config.yaml
n_layer: 16
d_model: 192
n_head: 6
n_kv_head: 6
head_dim: 32
d_mlp: 640
vocab_size: 8192
activation: "geglu"
norm: "rmsnorm"
norm_place: "pre"
norm_eps: 1e-05
positions: "rope"
rope_base: 10000.0
rope_fraction: 1.0
qk_norm: false
attn_scale: 0.177
bias: "qkv"
tie_embeddings: true
parallel_block: false
init: "uniform"
init_std_qkv: 0.0361
init_std_o: 0.0064
init_std_up: 0.0361
init_std_down: 0.0064
optimizer: "muon_variant"
lr: 0.00799
lr_mult_down: 2.0
lr_head: 0.0078
grad_clip: 1.0
warmup_steps: 200
schedule: "cos"
final_lr_fraction: 0.0
batch_tokens: 65536
seq_len: 256
doc_mask: true
train_tokens: 228700000
steps: 3490
dataset: "wikipedia_en"
Each number is 500 + 50 x the weight over its row's rms, rounded and kept within 0 to 999. Layers, rows and columns count from 0. Numbers have three digits each. The size before them is the row's rms in percent of the matrix's.

# layer 3 attention query, 192x192, rms 0.0464, rows 37-70, columns 48-95
096:479525405534610570473496443537450474539467424558503449576479329493472456526549503509517438469595608531459443545442438494545438548481471521525454
093:532505472540497497507436510495478509536451483495585536408499415557477509351486544476476455469491532450493518495527506542486399552612539531471552
101:486511470451436481427525483478545554576539554486526503547505468483451464530458643481496493474538515556557556478475535471511456521447568500513602
093:390491501489455527542505411495498531439528445530421424500545488510534430490433550579550516472461511620531479508481467511419464483517484480551478
099:477543524465479458460543538457627517563472494528587441472534475517419553503507459514552504512511475533452531502494497421490534561536490543396560
095:464458481565491486584495524429437544509526528340516489542432423453458581438616525483601515528483547464536517508560543522573488514499491449503597
099:474531612504482542550546443533532556434475456543496397532542446560463466506595430584403554526462500448546596560484564482427479431450522483486436
102:577532600419494491516511535524373510579413430476465581424528510585452553461489413489541525465478548449460471472437529504403499532530459592490518
099:444461517472495415528462495418401456397444492536513509418373563543577507500395480461456520486483496567516550480518494492514427465441597432512505
099:448538529541443620459421530469512522522504363493502396551364513453518519522533572523500533514505529595584527489426570530584531423517468577423446
100:515515535396422603469554470469479494493472457456534506498465495490572585496482484455538541536511506474508493398485446550592582449547534442451509
084:557533439492552509540487533480574514486395489475536473556500425482496497594533418585514572538541539483481523475428565509444522389454463545507426
102:615476419504521471481501523555470483436408501523516523505507544452506471498564463447559550527489473525493454532502459513383529532439532435515384
099:514514537528600445553437492618549541491574436507598440506485550455522481535473387519480498493453435548521583536434411538411437432522507474549433
093:537520567532518492467517467494511521533568555494537514486408508589576536508478534531509537548475598509566527495509551446522504564572437569515574
097:495578453456345554454427542461533488475500468539547579564420544484574473501515530479575452476500483557476536506575474496547543427435548527543485
095:494556463574552417538619420430569500473459480504481391519494482493438466523495432481551436549419524498502468468491496484488474549410410465401516
101:579471565502461471413535556497441549474561521491537486480520489480550450486507500503574504446421530518504566460494498429396551460495485532546346
088:447548525451427505551440487407550491467569515426478488529479451551595635602567556504528438482471537536504532458473510517482480525428484426482558
100:433459485394464581493425487439546522470510508529557592505445361477519572498573544495468420484479611373483538466542505524513460533440523489500478
101:502560481495561567455436617440565569569510448498456468592459471474511484506506506448474469431480523555494590411613589551469523470462451550549475
101:442541516490479440454480509469504488469516555538525472557551486434606517428552573495514500524456566567608432558485397468546506559538510435418508
094:528499559493495467573495550564462542430501511532487473513440572463510393487431492490482553499447511575601536457561501397525507481575527555459573
101:510563527368452492480538460436509530410486561505578595502526529469567493525433473535525384574476565540488522465523555510507459319446554526566414
093:493513552591537499527499437490505558420564486506577561500602553507477456537437360498563421586369609438528524529446503554521482438520504460503528
094:477491532446496513465588501450577513500497475453441481508484428507545538548542552596459485537439497502479600502503474459487507468412543445506508
101:518458539575558405454554410465579599593514468568573468538474504464489463410500438415499472544434440520446551439487475482512523389426519575494548
061:481455510546485536505458567572515525489400523511449439533556416520527513563494442496455534504442411490516399508518489490537534485460458486456470
102:506469494552493475500459400450434542480486560411512597469533491528595586472577538513491533517422573552533477508562585494568474557515539528598577
091:427393483492460533514400415483475475500565544499471530411537512573458503539494476447457498474525537520474495523558469481587386585528506398511607
081:585582477465459511405493494627551468429526547560560498564528534440476491515488459574516398561508522485494564553430413508450506492404471476452455
095:496562487485408530485476542442578476433512519598487438497548544495509573454541551550568479549558483527452488517533560487490488454472453515548507
094:539478508409513501381494520518453496551494433484483534533439503468471576510527443568511471542513448501427588499487519519556426475443513528480576
107:554522549461503474491495465455539450451589508432508568485522491512582381593531513534478456521512525522489472521593480537590425516582503445514523
# layer 3 attention key, 192x192, rms 0.0465, rows 37-70, columns 48-95
095:488602456440529464502490501500463454452523507475537568493466453479494455439423600444431529448386472477499464404503477491465525474476540579500561
104:486542472582474546449487446543474544410559460478532503483499535573478404452418496593484435502467506501456484541457439455502526545469573484503467
097:465475537453518521483462565490478499484506453504459515597570447474511510494571495459509560501557562435539510557594479475578408521474462537475524
108:493479507560498546465484549456460528467547556512542497583409467481451541566576564457492544463522483482504538572592516444555555509483519452507488
097:540454494474458481531471465501531462429491535446421494488411449501532457422404533568511529460521427536487438538549476515509466459534421609501482
098:571444495465513500499527459529588490501488581532403493463554492502559491554586522568453541458434451610528487531540401527417565475451589492531492
104:450503447528479441474548419523447577459587446462584502546511490462483513458413507519531466484414493499534546528507532502439522541520478548565515
098:436506462452529517463530490461568521431546476506475462477417541500568534503471482533506487416487451467538523475518481439562549501528429372498481
100:437506415530475503488524583548504509549490566519543469639423423500539545528515415467424450506526491492589529553627539510439546477501419603547437
097:538496493540523446547531623529481512468502473459542563572538520481560441574466487439464416451510522464485560542512408518586411592494539491515507
097:553459536461539459501510516467555473535421503485493422510539539533452643517508519454461505445447543461605491544447522442482528494478555505556459
085:552473520463477392511554508500451513462517464466424464431529573561459534415361589566447523426474522455488507472521493450536454554567502453521507
091:523483516578465527467451541501541517570535532541490540458619531548525538568568490513580512432516558623472552456569406444522507477544558469426503
117:549490489467446557490481570517433479497413526483512541481603460520387556514444423567497484561463457536469464499482489562558444506521498536408514
106:548536479459496586493410509608529577466576596556466517555534465503518535438528565423550476429511444479478450507541529423425486520511515575526517
094:505555459519535487566504567480513546490565565530558455449455501518461523445570529478522529451552502411468496489516508480499442476497518511503585
095:532502530511502500479523500533424469534472451443419528424481575581555519481494502448475482502540504439417494517508571506509383438530490612588509
093:528520568405484459510506529479453569548416459516527492550453508446410527492530481452442383550491440420556465436512567617587462472456493506574627
109:522458480505447501454522562574413486533451463467513562426505387543482472543475400502596482468563429479470575577453474474500432477457436553491356
101:573557454513523526457431533568582512486464504497484413536489582576502542490537602445451476505499482566488470442561549464544490467452454578497531
091:463569548529449447498540433585482455508444613454496593479560489535482473439461506637482446499527521575441433510485494451461509508551508401489638
106:568552503493561524550447468536456447536497452477443495541387633425497511565391499512408496462441505484441536434503468555453464397501555481482425
092:548519500503455591448505382538533456527483450536523505477557485446489609513518424495358549602400529476496475558530539642520476499491492538496425
103:496473461613583519568483635582521451447461513415484374493424550417429620538538498479490491522552460470514569519485509538518535556588490505506544
102:490593489401489574554439462520445517429556508451536542508435507530457530452570544535474590565636364534538556383376542553476426529470494547568523
099:492536462498474456414541482476489518579545462506485483528498459490428502514462414603554475486543488502549490424523467497469539481528498495560483
101:592570470472445466597461443405561405563466580485488520495574475486556519568491526554542419457516502517561532465518551567459493548540482434462493
102:510414567547519474512510478423523456527564543479556587423441524522465447524540560457472456523497567498524442500599536587552481542480548349537585
093:542520446521448534464465593538570475422526409582512451519458454431524366596476559478494590418514493464604454482435443463519508547599498484585523
092:469527550523487534513490562482523576531488470499571380551410500587551413397486541517519466466541562505409480535568503476435449565460511505486434
093:487490469443482451499473525617434516460511543457515569536505573539481550553569505533453544547499463430548549451606440482563493447536458561569498
087:523453513430427522477505589572443505525506495482578563534465452462458524494585475532429519459491502519558450515564442514516453442503510538617511
099:433549537552541549393507605580474518459531443545529532542522473552429451517523503526458483395546597464543553559558536501588490527423449546471608
100:541517562569484487555489463392571524497507497531429430557501566433497425459374549422426559487566505478517462472580511526513485596436479415487588
# layer 3 attention value, 192x192, rms 0.0416, rows 32-63, columns 48-95
112:474460523592519487417598445458532493450514506563463439487477532562509443424530442403539531460507480540451525477423420479480468501498541524544463
107:445504415458447562582489472469490428504527537482465517500503444413559489467438507530419640567465484497614553486468490529500450516440485455434585
101:543539436474563492468547558492528545456522517531462604525493533443474471431536413591513542466506534529530445540606427458423531495378596521491507
099:540451496460414491460380506511489500561467458534526535451460479444513459393555469417525534611513479387515475451438562513524478470440462499523536
100:484523532492532547533423548563418539504485583432561562459501584495536535544534493547389573398504568493475509565507499451468491460475581523474533
102:526450581590518519381534478488488428440488540580480585524486587511478455539469504483574512462583478427457440565561573543491549464515545447516525
095:475549455523493600547437505491442382512492430557440519554525517571497461529508501494502425487559424437530513530420529545553577543590482559443506
100:494517504479575425401539512437569595440517477491428504520470460525531467449579468519499468554476555463597530453528412478359459466522541450491514
101:398476457467504486386411422639529567498528447530470524433543458540493467460529569504509496393525550511508537503444546516505489540470584510496411
105:408493487468606517544530488392520463562513584444557469480580556450536521542493589513513532607550513615477509521547541513589504543411447490526503
096:611562535567574576472514470456400440519535561533566522478528498422476548549492489500494511467500512475503550553528484488529550387468523535479507
108:485492596529418563508533544475428550508548554517514465467490542545543553477427371511516548609519560504470486376442523533478537521467504490620460
108:444541557521466558434475543540576499538591604531397428504566487466488495447410534528522473373519581579593456518448489419494438482542541544440511
103:530549389598520428473509542540498517433550488482560524428457492647501433436487435503573412532520546502539522569485527522560526536501486462429495
101:488556500437451589474504528458524520519495540406535463463431496554493548501474510444491472489481469524496483522479483520485368514612510418561511
099:489534386508501506434599574578525565519510582498468503501564390533508480439486500491541485398554542562498522566429474457436458515492487391390415
101:544435494482539588553519534469433555489486489447506532440453537545450473441522510436506476508506466558386583528516551587452470447556509458609540
113:575436530579481452428593524503537500469516541487469490478548426594476525435552540466495458411524446462495549496483453440513478525371481470431524
106:494457489430442422592530539465584564440559497464511422573555571529453451547460521462500551432562490477553413539412581490561516495566505424471615
101:473483487468458495473366449489470488551472482549520457569509481467550457479517542469490505470530451470489531492452416445547414491518464559477441
107:441516486558540481401574485468470521481478500455466448523466410590525557476502484548450486440523531571485398465497539458468463467545435561491476
114:419488507507466497481449479506527408419512452553616492545455586490451417447473505563428548556540450467523487557557519572448539470515512564625500
097:517441507354485615472497363526551473471565510514581475482506474522497525502553481484465503526495493459496482577569540488413401525480541601515533
110:418539480514488550537565569503450489522542381496475461488450436537408478538525561468469489581480599502512474422432503526534567598536517454506500
100:530456502533461476492512507475497526530570511485460558540472470597598474456441462620533531491449514502431415478541451412476490557495463480559594
096:543432461519594457476497472529575415454556565562443497449577502476457546509481457516502445494553453515549572495500467510469479448527495489461556
105:394507404550500516490427466529580503441445540434514513485483429463523501546482521538393569484430573495495500434497404524484577484584533451463539
103:579481428482476571493489440433445458409507454549554484526539575516582529539468411445469578480528467546482544510485580439425509525529599459499455
100:494619469425466450474384576454499494519444470423499543562502379476502413493503512554490474429495486447401505496469558475504552497536502540531589
102:508519533520553439509487609503484589455608514566543485573497528532598529387468507487524445593548459598512541484526508622507474570561443408531535
096:427497524490581427480482520476525545422493491462550516512530546516499562509544574558499546454487380594432575596449533493504558492534504471557449
108:503508537497430458520437517540503480397440415520523517528463477541464570452457497450435592531535510566557502455572493478547508504523565490443530
# layer 3 attention output (transposed), 192x192, rms 0.0611, rows 32-63, columns 48-95
115:523471511443555543463513462564582563434440518513521418530568561482499415518514564571520535432436500445515533507463539470458503496641403516567472
117:436531441490493501499475557460552432473461532513462488520405459581505564507486564537399482520493517523529480505558347465486543442467480534521500
101:602527520549480447458641416437551403522540569535549502459546591489407568439518496483506439438469459485540499500483500510508521480543482588492464
108:499542479441566513505448594541407480537566505456483476522533489545498523557423608407488525407466465446387534534464497494547553490524473529511513
108:400485565498532401530572481403526523647413478477527477434498448468484486526471495460461438485573412533517494560511530450422426441467515508523537
105:443541534579552416529541504503489566509541449440479404556535515525465476390441477489558504477593488531532421475541446517535530471576552471512567
100:419437425512485529532469504466443528528548498529432497508504495533507524478544496333475444462486505539464512520478439426546423593486459487530538
094:485515557581499465443529507536649496506504443502428499439501456515456469379507535560471494493488415441588480409442498526456458494564517480506402
107:529584472505555469436478524508605511522507496446361480569575490477521513510497473498519485511497425533409471565432456570524508441526526509518499
115:470478530552423568576497519538564479528486513434436461521471506512536565457463518459481496521638570523496488489504516592578431448430480478548526
097:495464543457453596478527410576561499554451615467431521472516534530509420461497475575433526464483566522446519413436401526479548472461577489434435
114:492384424407528509575442557475483444556464480537512532497479563501514500513428552527471481488505443440508502488477548546486500495483475505566482
111:555448531450477458485472439474558529544389542561479507516545528446472471541406336461446540361511526508551583497522457391475438518467455472504471
104:473465508508512434603529486564499535471492494442516501428537449487559500565381410553452522558416533476466509488480510553480466511561586530519417
113:473483510522562490512450541456513661448534421534489471564511557534500607537425482497467430513566485468480523525505509406413519485529475454506472
104:421478582478443554444479465481627595555574510533457586500549471430559556464523506452473462460458543478656409478467530434450476481432513454504479
104:496531477460506498492534540489511547544478506455482328539548430531452423486470430560558525466581533550482451470459565523489450461640452522483456
124:536528599478517564524610480497530583444530531590505442519495504423405483474540433460503469497395457485482568534510566438488394453479493478527483
108:556476484423528549520505550537501571422515463507493540577514446546471503480381514500495451472496468520540515522587459511610524439461553507497536
104:555545476463413491515456526490522570502538411495529464638563519525541444502486522496498412543511426429500523565460490535559493443522473479521494
112:573494588452542421498501488503596494426436510473492535599516551489521436571543351532479472471573553479498395574413505475488413485520551544475545
120:500599501565479537605518504453455469557471568452532479580446456610515515437515600485516615426468539534497519460489448534523502500481527532488510
100:515422436484456484529488526525491503574512568442415477504575515468461539535474456573425533481494512495541477542521643435492523451529522473519568
116:480424539569448501412521505559465500446529470558508502416540401517559517433584484445533491481501505506482450519489459529426448466413527444439492
107:475450535538511493532432517499558501481507486568554495495487490585629417551419487506590520524537470530555518505518489416527548506452465486495540
100:510482514532518528492428460541607514474458438508384427588453592547496484490563507454508543456515512645496559470552505504477490471501477468559498
114:464518498457477479525458514530488465504497524475492552448442454559561465524588570418505436489549500535429576467457440584467419465462496450515413
104:526562526470493427501485530483517493567488529531565430450472416443469369424409501594469430429409555495538429516522577453620605549477500459549480
102:506504427519427604482445482491659495476481440543514447464561551565551398532575474569479494535549518448466457526453494473531473395465523431467557
104:506455423454553570543484496478424491436454456565521554538440575598503464506440491509478516496471524544529486500525499415499445532387521359550437
100:488546463501479483461501512570490446442551403582594508488447512533530571508528558441493465417467589482475437484526563554532492501540569447478554
107:430548500536497551548607544495459491527482568480429420398462465474518575470488487493509523476471597538490525534442470483496623518617550478549513